Each number is 500 + 40 x the weight over the matrix's rms, rounded and kept within 0 to 999. Layers, rows and columns count from 0. Numbers have three digits each.

# layer 8 MLP down (transposed), 1536x384, rms 0.25, rows 878-1018, columns 192-239
497436516540503473492528515537524552459556522498457501383634542525498497480408520469503467509466510520519555572482510457522500521482511533477539
478524468557481485504513493472524508484473476521484487511462479542558462541468476494502480510484423471526507522484498509499451463461476459528488
536529488542537402545601475526549424493476559447486566573487490464544557432488473504514463533526561470395561466489527470500483507457539527512506
596431445488577448475509525496509455529501521531505574582489409508482437548492472479506411529498422520477434458553472513458493498450528454557482
493505438527467543553435526501483438536508458532453480478525509463508481516465490465508490542495541556515540484520479441434449467501484463533562
492495581510506560495483539442533531550419491477526480506487508460645456477519447537590415588515432477538437514530479536498514539589531474469506
499424475500439564469455455517512487507468534600500519430462498550534470477549571482407474450486477548497483480527499489530534494506535441529466
440518519503517503460432555552479558461515481477524492537485463490508478475503508461491521544512472527527572492515529465484517518450443453466501
534458553497490484553518562513450514522479477522462541547468491476513527458467521487475439557545509556570492534519471528557479481502533531538504
448542518563564509505490507507564455524515478553547497473493534540524462478484574572490478499478449518494501447504512485524642502495490475495489
512482489524434471485505472466502442530493501464580509455532524515517468523471481418435514472491417480500492417474493449582496486540476511556514
511478502553482567554511605504571502512517518481480463445491541526535503480528575486532458423467472495543474420527518411500523516443506475505533
557529480539412469452422523479457528508467492471498611519397431519457498541580500544514473646515585473476466455479512501526499514569515520553509
545486519442508571516485504492468572510571494507541454551530479485479551418463419539474523525421503539558545495486453520494437503524500548485515
521480527546502486517449538434533572528500547435484534493538509481508496420536504491591538568483524522501500417520504476486446505564565442501494
466497446611525451500445509521472529492495472547530462462416512490531545567504445469548513491498469449501441521522446561577516423479524456486463
530569511492490545502486435473494556502551497471512568549534533567521507504512468524539540498474503540471436549521499446475507513462496489536503
520493508558567531481473503551447528483552483534512475459577445511466456536465541486526477477429509520457471477442492516531514469559526420456538
542470491484578553419440563485525489469460435507581575498449496527485494487534442576452500533479527530560526484544442480471428531428493494440442
492518580487545453388512463433480461546483459463557562508521428470556493588467600527542463508510490464548514534497494552477530508508529560425532
471532492521553493436523498484470480418413480520445533464517480579510429537573497498480540538498493513523507532525478510536605524439510554542482
491559475480454509454487490472503501535549438524439492538532527424506500465574474500517558594508585522519531543516483563525452543507478492576472
457460489436503513477495494500531512511493525520458567471457557505484481514499521513510600546508476455535502487509561554522558510549459472516473
552544424506504521499430523509478521527438545501551457553495500521543465531454441485520472519499536537490506499522477539530477530478550476540543
441455499548511473469527525493544533523561521422505480493438537479515516454520504467506425431469553469483501624507516487496517470531446481512528
456504521441524405485494505474461558472483509518437460453543408505508528455565503424490493565475440515467524465551503468497479563536516491498499
537514539515419447566475520496452461486500519543476525547508506574503540526551473525509547492418478485561545480422479506519445448452503529485592
501471471475554511525515525536551499504516515515496430515469512547465526489459519493514532420539539467469510537484556495525539496481487465559464
441566448472502400491532520453484491527492509499506529592509500471546479497497515463518463521512512529600556435474539419483539542499504515511510
486527483484542430562556511475414484471494482494480512469583554478462547509490504464481538549446579517458557534528510563479528541540463506399452
506495458568472549462504572514545469514454462504544513468515490528484472438519512496476503443460411516537450510434502465475500530427547505513493
508535490509460479541505548502460515489464496444417540493467580443438488525490453526534515554459538521448525519536517495514522476448537561429558
521456459535507507535481461473522475593508459612513476554472466471494525457488462541550521532488447480521478492495555524570470460508463453536480
529529442509490465539438550480477419447532452451505481508470485479541458535513501477515571425493527501517488477426482451452503437433542488464590
528462519564510432498508514463492507534446508518500516580529523511522436491534389474467512540524481499459545508530548585518461490523449485441499
447501493500471515542527483490424417421518502517499496546589529458438519439525471507515527522475476504557495436499493496507491476572487469464524
488526523450518526475449481523566431522490505589495538516543569441506429539461498524425436528476460542469528450496429526495561521463477504580517
442456555463465529501460522399520477467490466535531514536550485468554468508498482465464442508524513518514463527523484513455499480496487524534472
461561484466560520556525456509500546510479495519457514615494448462511460537577492521475481615516481504435453467486542549351528473513592458547564
410566533460427523532510435541455513457481569469508418532482550549494471533532477527514491518464452525520524495603409460535522508483530537514538
472466506524566474501525495500513443462483401430528468486492526511552514457517545521483472494418491488456470528519490441482456466448478547455539
470550450464517464537435477503528600531445457508541453577433475490407558428517471495516489524427522524502460501482517426513490509556463439397491
533520427464520535545529538482635520536513487434503456461541531478516553415532474444500455568534520515431511463588531410607510397533610482452433
444477525526510469459492555450539417572525528485488483497442445449485554492495563557422484464513471523536436483415483556510458502567424456546519
567520490493512488556456496476499499547546485486533507480512528474503551522447501527498568479509536532547493517470449517539537470449529473487473
477499459506523490486516540509461511550524442491500530463534486464507452414563610531593519620526503489527452517555449428500441494546539474457508
497455489540479578504472448540494449484507488501433514458542524456482498527550511450509550533501465566544481443539493528456523512479468537556545
476493571436450495469509481494519434513464478448539501500501541413523491550474554530511463507620505529477489473493565536487584426486498444551500
480519514523467518468366530556430486561490498532481593567442463542489489470572504500544459511493489557536512421558544516541542556527543558635547
537506509577501507494502492569550468450400476508510491526530502463497536496532518417507500489514530502534522527506518477537494500537497488480446
523403612582409538572466509504508547498502518479459457507444516506474498518506462563541529484518576517500495511494404512483490458522570480511472
465491453499484548494571507546539480465475489489484460519474504454508517544502452531437462457521544513447535531518483488570498476497458522514537
495515547544443419554475505432538534530451414453529516541491458507466425493477526595490445446428544542559622535392540447526480457489482560589554
550520508500493518510586503440543458577461528545517543545511496505475523555417507578514574444484495449492456581401427512475492454452511582536479
414458457592488553494499448514532534561486583525440480479493472554425551498480435510527485476545467521515463459518476462461473470518477548454440
471494498470505501469504423549495470491478539467476442553474446427510529432566558503541535463458512488483508499511574455543475421484559569511517
431521502463477549513513574524487533486497541484524462514564466482558469505463589465475483505527529576445509540502502487476461459540529482488452
536481472503555505529541418465523509522487484514495534488570494494497499521510505506473455525502466563465502482509480518512523570492452527476547
550539494586515458474547509532502466470475479441508480549518538564548530454469438524499524557502482455463527504468465492504485438541470472451525
479449484519490499542561459600517498566559569574515494530492460491488427479592575548500559523507509490494585514549545527548496498482421533494537
514475536485535525463467510509536512534471509564515562514507478472486465556531469556553551455499461537549560520512437532487505486430552522557481
482500447489506476537570570510462500452492544498505429523511473511524453467531489484502428458462535484463530567516458495547483420548472472591570
474502450506467528536526469481468542497533577443542492482484484410525519496464535459507467516497500584549502484506521445503510521426439505531605
535439560464538506479510512506471512543569477472446570520519471476577475490520406528506501484497547490483490451485534408469464486502490491526470
495477477550557470515475509516470547486479430543531413475373488518486485496437508455488455477506484462497442500498464560515488516470542484528585
521472450534504487490466531512532488531498591503503500469491438455476489538470478418460490506512453547563495522525494482446435541524507539539558
459420546486513511445534504465520472513533443484555517477535445598457505526514480545509492540458471483425440492548509508527525533488439551535455
480482535516447477498543449480502516495484472497504507444529484600493486477486469503552485545515474512440555569497503449578515508531426561492546
502545557527562501479525454485497513487513459464570538464470445493479514431457547515487454469504476457438520459476457519490530493443543585462508
445490423573522485503481515429434518457504475477508503482537504441488479496513421502546526486514533501499507585654441481516470434480530548511486
581451478471483456538445588460543504485441494529450427541544422554465472497502421520457521477572483468519465527483456500533545526511519514517519
502441427549521510480435501515490485471524463521501524522556423440472488545537558554492537431458540474467481507473549533475519512538422501473481
551481524516435521446506523456417437467457507526502524574515457530439543528542538474428561496525475498512589470507531529541518525582525488559538
566491449507575539559525451446537492512537450551520416444491478471521455505484449484503453424487473502473569488483538483507488539515424497526506
537549480537492514527497523494474541533466472451512500541440521453483528514538508483427464446542507525544485524589473530530526478536566539456481
535550498510503524494453503495473511423526517530457527444472500487542520517485473496540486483491451492529490527544550526584467445446525514450454
464518511542524539538523535516490527500480463550511458477492522487519447523442469422541440463454432499514518483556497608586511530499443546472464
512529509521504535546587499493570536501498559482530476410512542530449491513482539475538491478516466460495547476481501449468541462534582543575504
498518400544541634574485515501446494528536444461518448437484465480529423573437526540516516534542487560508447537481557508477447441545542488549519
503517498481504580574490465534426549381544490510523493497515547507452496496439436541511479531505522485558464511501470523487532447497468505505529
541539512494471489499538518479534476449589524559464497532482582509462517461540505526518560491489512520557505531501531591490558465503499524541462
527518472507436462513567471464556532597507493538486498486485538440546505499471530471498548549499504481441552517523511509518479467484497463472503
540453592529441508558513476529502485672535387531470543494489523446477537495556546526502483475443498501442442490468563481477442527468503453393547
576471452469589567451480579581534522466494509502480454533574560456587453506498546431535489543475408519488470500502468519555501524541517527487425
551502487548501553486530545618518594585571453468520541516503494556489438512540507491528420550559453542524513533511492476467551498522450525550453
492557501514478544461491461458451524478483519488492467487495466463480532442537510536426431502564482532498503524527531542535478511480469497486507
423588574544500485522457481507491467533515533473506498478549482454518518560564421453468559517454480485491523447505526521495507391540484510436497
491576456535448502537545466520463514447618556418469522459509504468470562484513466564528538459442472597476468465557514521448481481479470472526548
556523484507488497481487581533510518536520588473525459535498596477449484578549485490497582551486520531486580505529502486510518486527503550494493
441527563564536509523436478495496530461517513540595496470485507523567462506543528504526485483418456462471484527477453559472608481464495533452446
549482499525470559533498538420496454515511513526475509445505522447465518476486406507448563537472569543541447565506555510433413530467513565492518
479562533502570500579440472512456442486507468446457488477495485521465479439458540533447492447478466523535515476544504520478518499512530510503508
445504491437529535455450456587521521538471561519429480482506484550506496473510553430542538532469580522517421405524535496541515511551524551398547
508460510522543522554543535500519484499523527510460548441504525506486450513532560487563454478506539486498536503505527519512563499578548543487532
477537506563474553513441425483499506491455540537524517536513508489475509513484493526505458453536482507495485496484518458468452471519545490550487
488414485501445496451474534432489463468569609417530475499510449498498531491502462523576526474509530499552406476542536494527498524404513480457497
485529508555454524502576459540496458465484552529473452542565479439570456503465482509504508505587473478504502468493541540513517524571539530433517
546552504521502508512439458476526449431552413470465499462543580549486527543536438513557487525522514533499415497492503488503433489591465442514454
503509464495472511516561430534458466457468524492528414559520491513450559503495422540581430455430447452517502588534469553547533521564531485453501
501566559588500533530456423486535531502485492471575511517508496570464382490500525479510489429498557471492438503533497528499503475506519505501494
488522516528507490484467493557536460480528526437464501517497510498462511413513511529464559510473498526545482491487519452477533545501538522479510
454481429460539583548507453484529530453537478544465518456488542451446514456465518531568481537481408477448512466479506547497527546470531480412432
472503471594454471519471446482532543515463519438490502496482583460487489479573533470553520499541509542526522474521503587454513512529537522482498
510519417602543441425492467487442542534466464586502455447504486477503426479526532509505562564509436477540498558497516470529354551529435467481470
488522493531484484436514487458484501463462539590487525490520467526522552455448555499482512492513453523544449509522521475493518473504500487536499
419492457506545521444493496527554567507488503554494486450567520479524358536468481551507503485505501455521478466485510530524581451560511471506534
470542528511483450412544566517462477442504488463521459568535456492566513554502499499402456444542487573554434467441499527510496552505538528490545
455592528520493572529509497491445510499472515501487514471524495488446564470513432584402530520462518503489418468475462427479455571574522508517495
586517527500528465491521478507462503531520534509469507449537491432582492484551533538486434459529460515553433534465517509467542499523530519488441
469556582572547534502443452549424496419458482487503541503547529508452560499523560509505433426481442476525454471525559486457541458431563542531486
462517572485536497488497489523437501443379504503502504517456518468539498488461560554502480554491476470501499577494498525518511527547546538512479
504521512540473511501451431493468453557512462470437478451452502464489501543559560531469544490478375492487525536546524467449579481546546528465506
423558543522493547528554497464527534475509499560470505526435517548560460488523473446514533514499493472546469514484504504546466524440485512564506
504523454531426505470543487590573496445540467505542515414466529547465484505528518537530455443485489509530482514550500496518568454470482478555511
483485469515504530527549517525502507513465503498564541509491541535570475468539538515526427552497572524458533481498545514590553498569455432436452
505472494502444416526517544529505520427528410488458466505516454583512486520462502481484448477480407549453521441434530457499498468457510520544483
511591417516538499558475498527539542498573483492524524510521570477478527512479517523476465489476481502498498483481545517467486466561473487496559
513451506510448427489526493507451487495532585420488512491511488464442441564524512479514493540508547537503467473496494529510537517462479497506523
501451493508520499461495505492547528489524465488538519461478515506448512521521502507501418525531474475569473476520572525507564498477576473479507
442524508514455514500512509522527417434558534460447508455448412452541516543531476459452516533541474569495408564510468530533490500445484501498564
510528402502481435559498547478489477404495508492454480483500462435582476562497505540506537477532566491467502534496476508512488507549451484530580
482487568540508518500519493489517445508409522465456501548459479461443477552587504485550438551583460551541537477477488542507452525497444550503500
553476489438486469543557589511515534549461471505453486474457483512495447474478495527524547437393465530483549474533505508499505529509551490579464
525485461410567536461517476515539498475531444544427528471493486410471477521497438494497561513482483548463457523505471525473480450512494434498519
428472561559484478543465521444487490442448539501462519540575509499508506488449435469453429597476514485487544454485511503459515476524485475516532
528446503510486470466464511515494484433537527509506475449521452534497448427550511407483544510481439529496522517492482536433495541519446478566477
502516534505476483542445505542525548513501482511523558485534414486536502553494575487481534608486490550469490472482549453510556512474505482533510
534528473489569494479437527458573478459558520572479533548532501499500454534453523501505438448526470497463496505491428486456530403598479454527546
481520535495426532494489477425432477525522474444538372527462523447521475544546542498511507498494472492552461499476550517481459456444491543500498
544475510501495517432575522525468458475476488509537514490459531521536493536533510553520491466479580479490577520537531508491545494530512501456534
523532474479514489449424464450580493393514442483547548535487471540478564537435422540430554524524541527485535563475501434485461499488460524512523
447514494502477500511422523516438544513510529583415502460460505473512498644528539423552466412456471590570471489387545534472504591471475496471566
505476575558474506537481417482446587480533539438532528521550485511501434494432536487518472423464518492532431499486474468450513551505513526525499
541481516500449503497504493519477537450494514506436500471515559450515502517465497512491431460423558510511565501490466514475515513447528554503470
457450454489523495524547549526397482506488473502458491580531461547511528459465470534533551468564441521531525470463482494505414473551449508554464
516466492537442458537427433501490489458475526494482499551502525504524522481537453449480484499477546544473539559494429521473438521503494489516518
511491507444563471526441502476561573473538450491520486494470551510493541520430547505542435534442469477485534404532533491446472447485500519490466
516487501509580513468530505472520511505464500491497467486469528500497569506495548553556442485497482461459578442503484457528571482505493514487517
452515480493477537478499557519448512459420535543471529479487557461536468494532493468494542477449543540505456541519478542501494501494527494527514
479519499524495496528584566474503472408470535494424477509533535409530485498549455443514526469557519493494470491529554551488604517477526500505502
512440518494502463414485493552497501507531494434468492486514452493507502470450568551511523459440446458520496519501499472433507495548524538527520
# layer 8 MLP up, 1536x384, rms 0.441, rows 879-1019, columns 192-239
483466483459474520468471418501506466450429527552507470484511446530500569504521514516482520536538471495475526511579516545489533422435520508534512
528563485473499525563468413484512519489506466459480532504439509511546511516472532430473476595470508506507422433546457459491552518484472582546510
532470513475462455512565515502483556522566476502378544552498459520529362484485439539578464503466444535574536494533412451541455571540513453414519
480503526514420524423451552488511518486479489483539482480565487470517474483464478504494486532501483496533563587444476526512546488460528574562495
455404490549543485526447493498555554579450471534529529486556485552651535534518535460526528531474472494443427501531567522544560526486468467572465
457485502461477597541492508517508482508475458541482534453504503453615514500524537430506500450572509534525612485447547558540518450482508448409516
527561437531512568543515474422501425515500504506459489492541451481456520475480493540470457464495489520492569488516454486487479468553496522464526
515594556557517500513473486439552412505468528506481439510575520543471492527552540500528520465440397459461427508499483469555486487534481519524535
502515498497511526546452502463453508488498531525442485572498519491510596537544486520455404582502541543499538535473500525442442499467503513524491
537491508503531570427478481465496408515573497582526546431510468489495473513501518469495490452498515505520481446506465564542558522485518549474474
493475550427462501491521533483468580482520435534581460499468508532548542468439517483486459489497505526451531514550479517458504512444494503447624
562450455470513531417532583487521462496576545467525570485501489569586493549537537518467476571502546474434456455507478502540515523505589509468481
450500491521485441532528538538517501506422471510445505488478497523495476576516584477537493469532534479408465553508505489490527478477471453507464
517498492500555479448500543503484587472497522520531494433528540534521462441568475448433509430441502436539440561536490567530488594485448464467428
514482472511479495446583426486541486502496515500525451474497531512476488504517483465525509513489416520523489438514468519500468493488492505439489
581501532523427483451477503490526436552503466553463513510455522574533526499504481471444444481535516473485503545490465484453547445547528544471469
547497463520466468472526429504578495490466549504437463548487515502590560511441508498427500518499450470515503536563520481462464507520463571601440
453428462535507481519504473500460495545556542544450507544538491509554462509503516494495491546462519447507411516508534454571496475535489517456509
495493514490489509535499582473426499469507511495483455482575492455409513500539548548495457538450504550432462535484493541543522475553481496470462
545507391442518497523486465532553555439529494521543413525483561480431446511521439413547470507490513528546472410433510481479545527520442490484460
598524492546467503494465530487476505494516528507468529441440428522493472526522490523541452569594481533512489463466453431458434458493537529551436
488387503437501503502522456536518509464454431628466539494585524601487490478495492567468500460531503493526485498535494524432525434588551542546505
517548506511576556528497481458571544517578510466486542455520482499547436532537510447516511505539504506453450500523502492521565518471470534473448
503552508504512466490516451494489513522500474488534530447499470505493527550572492555363522535491468441510469438547541481447508532525490568476465
437550444526431487521534457471537505542477497519519462445555473532532443507567508465509512491541520517546482587415523448455569466485412476589466
491505522506524541485490431452511455471550520486512465455504518466479452493443449516467456539496476512520458545499410443593446522467465433457534
459504517540487488460466501474387532499414472536439503517451520513474441452543494511515569524439510518526539482474544548478543567558521488485469
499434509520508522513532462463536498556526486489555468537430482481534415486489491508505500518489523446445557511553524466497529560479507568511492
460467510553507507514542512510486559564458579480528502472498477569534492462479513467525548453570486446442563532483409482551496468576524543441486
444512540544526461498523418444477431534437509459506568457480533454512480523488460504435448517522480458468492462405523464587532471494502510495426
514464544456527501458469572531569483459462504555508483443544478551520464494502492469444459505482463541482437541519448509480470532476475453479525
556564527502428520490484533409453496502543484513473487517484529496519454530479545450409474481483516476477524469485437495496442498533543522529518
551579515467520411522429496548540511500465542515505496494520502574538472604490523391451534455549545506477498470508562524544486502474481539512476
503475477572523423504544508505496543523461564547476513538394509580516478458444471515579492419550537460540488485514498451521469515494495370506417
549520547479514466477491631491474468543469447431561541550500465506436481467489484490443455494464474492491484472531469525511528523433486509505513
536506497538466563572573479522491557507445476428476496605506434549457451515515488486514543500512401494541443536537506502532543524597506490482568
530512426460523472480605476495484505523492501418490482464455511468547545495492436520482447414539544490467509431523480492535534598528545507468481
505525497506478455534496559590488489459500459499483513608542474547493496448504485479504474534460495464524495543512492442442522530574496482455496
450555513482443487569551495523585503573484447416552538488478463419456537483520507452495417500531477492535537488477521499482466490467505429444518
453539494448535444500489532534491503545553522493487501499551524485489464488469468521586560501530531545490517498454525533473513514608506505502490
496475526524448550495454447504493505505527463535444517580450539500476487491500540479475457425530497506506503391513534497597558444488506481425435
477539543503533460514546532471582510570481420443419524403480583527583535443522446458529528449538561489515493543547533501583466504552539448484509
539428548559416434438505480480493503525456449437492512434544496568539519492473519503509452508510453594534528512517492528450516472481534529591500
473485442556474469528506497551509562428545531521547479462470481564535502496510504510513485530457475424491534547439491564481517527481552439487464
586547568520532516535486571518458518455469483511466484521579491539502510413461510460521567511494459514528504480539492528435525553498473416426457
527466519500580494460497469551511461469537478504521470546482449525496517497531486440433556531487521461588508512476443529427448516477478509500503
532495553475536561422497510525662463445514516481498493488541509392406445478501512539467509488468480496498556475492470518501527474536508435502468
577480451509535550518401432560488502498495480490483578544559511452548476511483503398452486499520519577455441523584498512498439466495529509590392
531548534482521532481483500490522503518489564463512499494529581553521490514456515511467544523523517425520434544479480499521478526431504507540475
475466521479456568501513526434464573424517439494498579512437486550580466474524479462410494541531446456526509521464482468496478527482524565531476
532555450569530420523527577454580563502546528519477471498533505484345555543496570461544427589513523498503506569468500415478498505511441463574555
480537536461547525485508388485489486549538483539444508488450518477498547462427478516416499512545510398573455419469370503471488516478504482514473
491436459511526495433537469510490502473538479541517516552499469521573529535461468561399466470506486520544487444530469526498482454444514418433542
510546474457499498545538421494483496642438472561546487599519517482516452563494485473491495521507529510471473475544472508501514411543556514458423
516540524476433494534485487484490464503443531465518522466516497520442480513508466453481481506450515555466460523519535549533511457485474423511519
508538460463490526525493473420500410508490450485507513474473470536481467527508521541541451469516455580515544500519527485479563511562519468477494
495521540540514526492501542523459586526527531521474474517504514502455548521529510452526529530484540440569502470503464595502463484489434557484420
496513466453433525476471483569498510508478496496496513437505459522444498517472519551517476473575567457501512450515476518533547500500519428516552
563526490526472456524578435574547502574423540592532522553465474507456457594535521548496522602495546519503513495483535484453551545482471502521517
435543511494453545522456504436432452515501463568471530567487527546541488447485495447446472502507492496537507530477470515568460504470515541519500
509507444441520472517424513488498499550423543558521552516434511547477548487520504501539511519484581484500481493506495609457465543533524454451459
556504499518478523499473471536449505456510469547473522525491535590486450557513493504451440489474511480489456497536483525496465454531515466461468
473515545478509467518491431514449515545429486509474494558513501503445500532506489499500478523508569560507462451508481471469401472460508595532518
459595531546458551484535470436463500471491508446507538472525516486502502473456497476574484524500487453482512473557458485519509516538484511407473
495509528474493473495586492432492513496460454479586402540500490552554488452465477463519501555480554425513508496429554523634460503456566530480506
410478465437543523449521419506462496462519486560437475508463540563477429611471550559439467432495488504485412495563495505511487421493564465522459
494517488455511497543480472456435514478434492503586494534552473468473476497525496490519510497503512475597555527473524522480523574516543484530490
507464491506560473525463524507522527578493554540437546524451504447578516505481515489522507451550582563527552483495494538518489539460494564474432
498532511570501459488446495446590452501593469516484553562481474518554535543455484524498509521457569581536463559457499451513513521530481513525461
489497500480549523554407429537510503494521460392508489501550521501490401516500450544500504537448504491502464512455474451549498478551547531524485
474487498471512506547466458509516426436501525552509424473571434540504497536497442468532472512533493517467573490453464464474469502509526573511509
511534563516453473514540544447545532533433415452492502463531499552550531493519437560485474507476494517537475435507493494516523482494545547480550
471523474516493461474418425485539482555464518520475508534490534445538573544479496455534521489522426533464480489467530525530508529514532487450454
415499494533522478551500512451519583522482484480513517545503513523518460531479500540443497459537473502519495501528474428532469463535505556437582
558508493511423498492472529503472595494547518516494576518437529536485495458459524467504521561505497523520511525490464564471540442497530483473436
536549513567505498493496510574531501522536495431512454562480489474442473510529541489479545519503454580485473498491496436495471458478512447497524
522498489491502527502501517455476493438491473504553529522539446458416512504522488424441457469554486479557443470489434468565542524474511490538544
438447615550431519487494442494519493505458517451459537546549475524503559498531486472517440430553484589546534501511444497559501596497648499460541
506485521500471455512589532455422432510547479463600449456478423462529539591442555423495556421492456436458542553586476472499582567513505473524532
527657479505464390503508477532542492543390514472542447554517577487501513555452532527458503501484502520602496508455455446484518569495464506470589
442429547488583499475495473508468473474502539461485470494485505487481514484427446466489460454479520527500450512485477484494456450555507506524493
521459472502488578523483458467519602561532573512551494508538538455485536506513530462416469457549427439459464498515502509540414480488533543496528
513472533586505550568484513496460532481465441520556483551513488517491474456513421461497521498531467527503458516466577464494474489461484470524489
456483468579487548544536459510558466522542533579579527570531539492516471514571508511509444574575480518554507484501558492488417435458474470569473
459539484540470513469557494555516566501508519541516462462508504494540548494516519464515486476501556472521547528484526470524508524488500541434466
465508483548513523497538482545590484463524508582561447481440532484507514483543484523505462463553491532486438486470496486437516583438467448497528
574541503524498502518443537497459559532531506464466476530501504536459467532481509490495514478487534497511436464484548554470547506535446509492478
516515502514549491502497422441470533506492437525440548414493454538521569486496441513538494505506499544490479448532556569437491423510454490457481
503515446509503556559533463450501530534487540528575495540508556504525461432523565469456522483509539515515509496442463516485552505466528492453466
450533499436441471467409484497501519494531494535478471443525468569463509505548469460509494486482509446496474548525469530546510577518492498489520
518480448503446483456484573477535487563545481514571500478509540514528574520520511510482513503483481448479465593453534472547469484584432477475536
516463522518469477535502496483489480541478445506515465569508531480554550508503494571492486595475492513511530538512490468460512476463488524518492
567485469572482507492472502400556522504517521482555525518430516473455458398470495484505471532491606565571512510556508539472509481500525415486520
490492515524501496494442616474509486513540507540563468545518469528527506513497496561479517496519463471456531501532417514486482538543502407556477
474530517413591454521499463477563546538483499458468490461547485494482543390510479479512517499562504502546511507469477535517485504490570542525408
465530458479501488518446546515536521539467448519527408508511564480470520595546507482565450403451533475469513517514531453505458429431496522494500
479467564545468517572477450474456482531468482453547529492454533477612450493397439540542507423451480491464459556501583468520469504547434457460435
461558554496537492511514552466512519528509529514491516501514464535552507572520542550443532511550540527564467485508531488458476441509436479452518
510523437493443449438456463483503475500524465431482509491509547516463543524501489438482469468558492535472484451496612517476524494498491468466449
484504460537548505458488557532464457523484494495469456535544435497489520510479468462510569546463530508491529482478417537502460478486506494506506
474477543441455541342495491575471447486481456536530527501621550504492476508457434527563575511499534485478493464450473476534466468507523469517453
542486544469497522476481512531437467477524476576486472561510473566529486449526480547456508491469485520492464506489467397492483459558491490479499
490588538523441444470491443516498515548467444465516531524474424541520508461498496523438546385456504475505446516484517580524490459503568478523513
550550558578498559460485501524461559583464514490547474512513570492435460502514482430569541455514565472486511496501515550497490468452505532508513
529514522461538528531437556485536501492556464568536468455602534448498542462551483445485526471497522503503574504534468574511453410518513473583467
477459511468550463533484492451475539484557502505502522449562437474449536553528502489495482466505536526480496463494466506464539561477527463516510
467525484561487494490497487507492513513517492547517551517527520505515452540441566503521464476538542488545489445508464491429442530464485502589526
479576488501508572513511511472448483460508526501514484434445473517538505532455533454400564550530506482479465567476493509543487493561456526502529
528444491508428518569490525470482495448485534465509540468592456508480528437490522496489462542475496453530500517510436426569499511572536476541462
486446422561536560481520491547533509520552490578560491480527511569522503499539472503552524491496475542505477494621526598541531476534462453466498
452472522454514545493562449527575530501531506460507519551498527480436479420565518495477515487509530507526502517487466534488480522484578424492566
475535488536482486528548477535521431417459532465540608499438479473565501444484398541452494489514506513552488428535486463487560450433481506497524
525527489479496433496524537478519527506480507424496469506475476515505543570498558482532538445478511526538510495547558496430428488543564486486495
521499513481489492492474459484523507534475522480540532477569497483464511409493482538470487498458503483499530510500571514490490560507524465602459
472471607511530513477517514575524477514502548563402557490512487507512433469496513526462540469478445513477481526486480503512441515478523501525493
544475534402503564439483540478485508533478399492543483506517518504490574471489451418572481574522510474474540493459511473425483505424497477525446
476524543532492491530554496530488479479535533544510452487469471527489432430491532514484450422555441553522430559526449491422514474511498517440496
522492552469518536475457489575472538470491496525549488478477534496422518546488510506423427466503543478462500546446496501456473535481562476534484
568492486488540469515460564517464571526437439577561499549539541579499521509476536557521510440452480424483530467537545498511496507524508525526427
580501518478575520565468480468466500577481542494569485540482534499537489452505450568492464521470446489544512453588493482480542482562515462599550
468479577487537451486542510486455546533576519470458524518557502511599458495484488478435494492468491504471469545550490526512504484496568479580506
500579502514532499548467487437552443487510491485509526479479478525567497544551447409496516489526514458490474486484494455536494522449568486452517
494481405565516487549489495522520497462538467473470504509513444405424494505469516520503496458421539504554522466526482483449558471430470504483519
521541515476533541464499510488471458422489490501494400545466521478524453542469489495534551516544530542495513505477468510523531548524473437490464
467504535467562454603513526535500458513489444531565497543608457497543444470510543425463498519487457468553457556427451463459488510542485472494428
483584520557504467493528528472464464561460548441456478516563584494514471393474470550512535427517513475576475484459463527454505485483428498462539
481562467546558501462491502507493480536473542465494490501474462470541461486538489534568514370493446543446512512517536496459525497455528555470484
554487474515506484483496450454472513515549568515490526403512541503497510461526523523486485495507580533480566538561513521571493499532468472522487
503469500495521566496524567487487466485415482448533504504467464492508525439500546485533543502564514468489531552475470473479461562478468486513527
475544456494492484464534560410483540523467515538541537556514503451473481507539471514474497508493496473526518480497426510501484516448525558496576
479573556578511440467452541517572448519428524474452482494461479473534527534456446492618496496471472579477413479453528525441470522560424490406571
450465444446508496502550523458568501534494484507508443466474463514502514501553477494524558526526499499534530454520493508524519526523499517475560
482592470542486537506582461507541431501531417528517494502472502558520502537539532527493483472563489457475503550564507569508522494558509470485509
554527556526486472565510537493390549470500442515504447454534459457528483518455546485439386501468459455546487510499519449465540479444530455491473
520455467549449496505547458539496492498451570460538520435487479581490504485570480472472463480558503639429527519476534527452494505490462505522497
465555502529469405551502491480531533490511538481523527489476477417521466533534536530474443498531556539448416501444505495537532431487456490517426
505588487468455533508478426473464481461446558513448544493526474516540484526449458534492430458520464577490527433492583483478470494488529514461471
510485447486480521468533539549424526440460486586531427511469481460573481472495510520448475523565417503508419533501460458491509457459469463535443
473550541470460486496495508548504521524561490534519441489479506510466541546490451492494447517509465528540521458487550498487483520486547581517423
568482532456494561542487470524472458550457501539540528495490522476510468475389452434477452486555458522551537467513487507498453536553470488484436
447611575451506478514484486509529532550466449470543446545537529528524488516471514478535503501499545486501501475461558530581435547509525498492479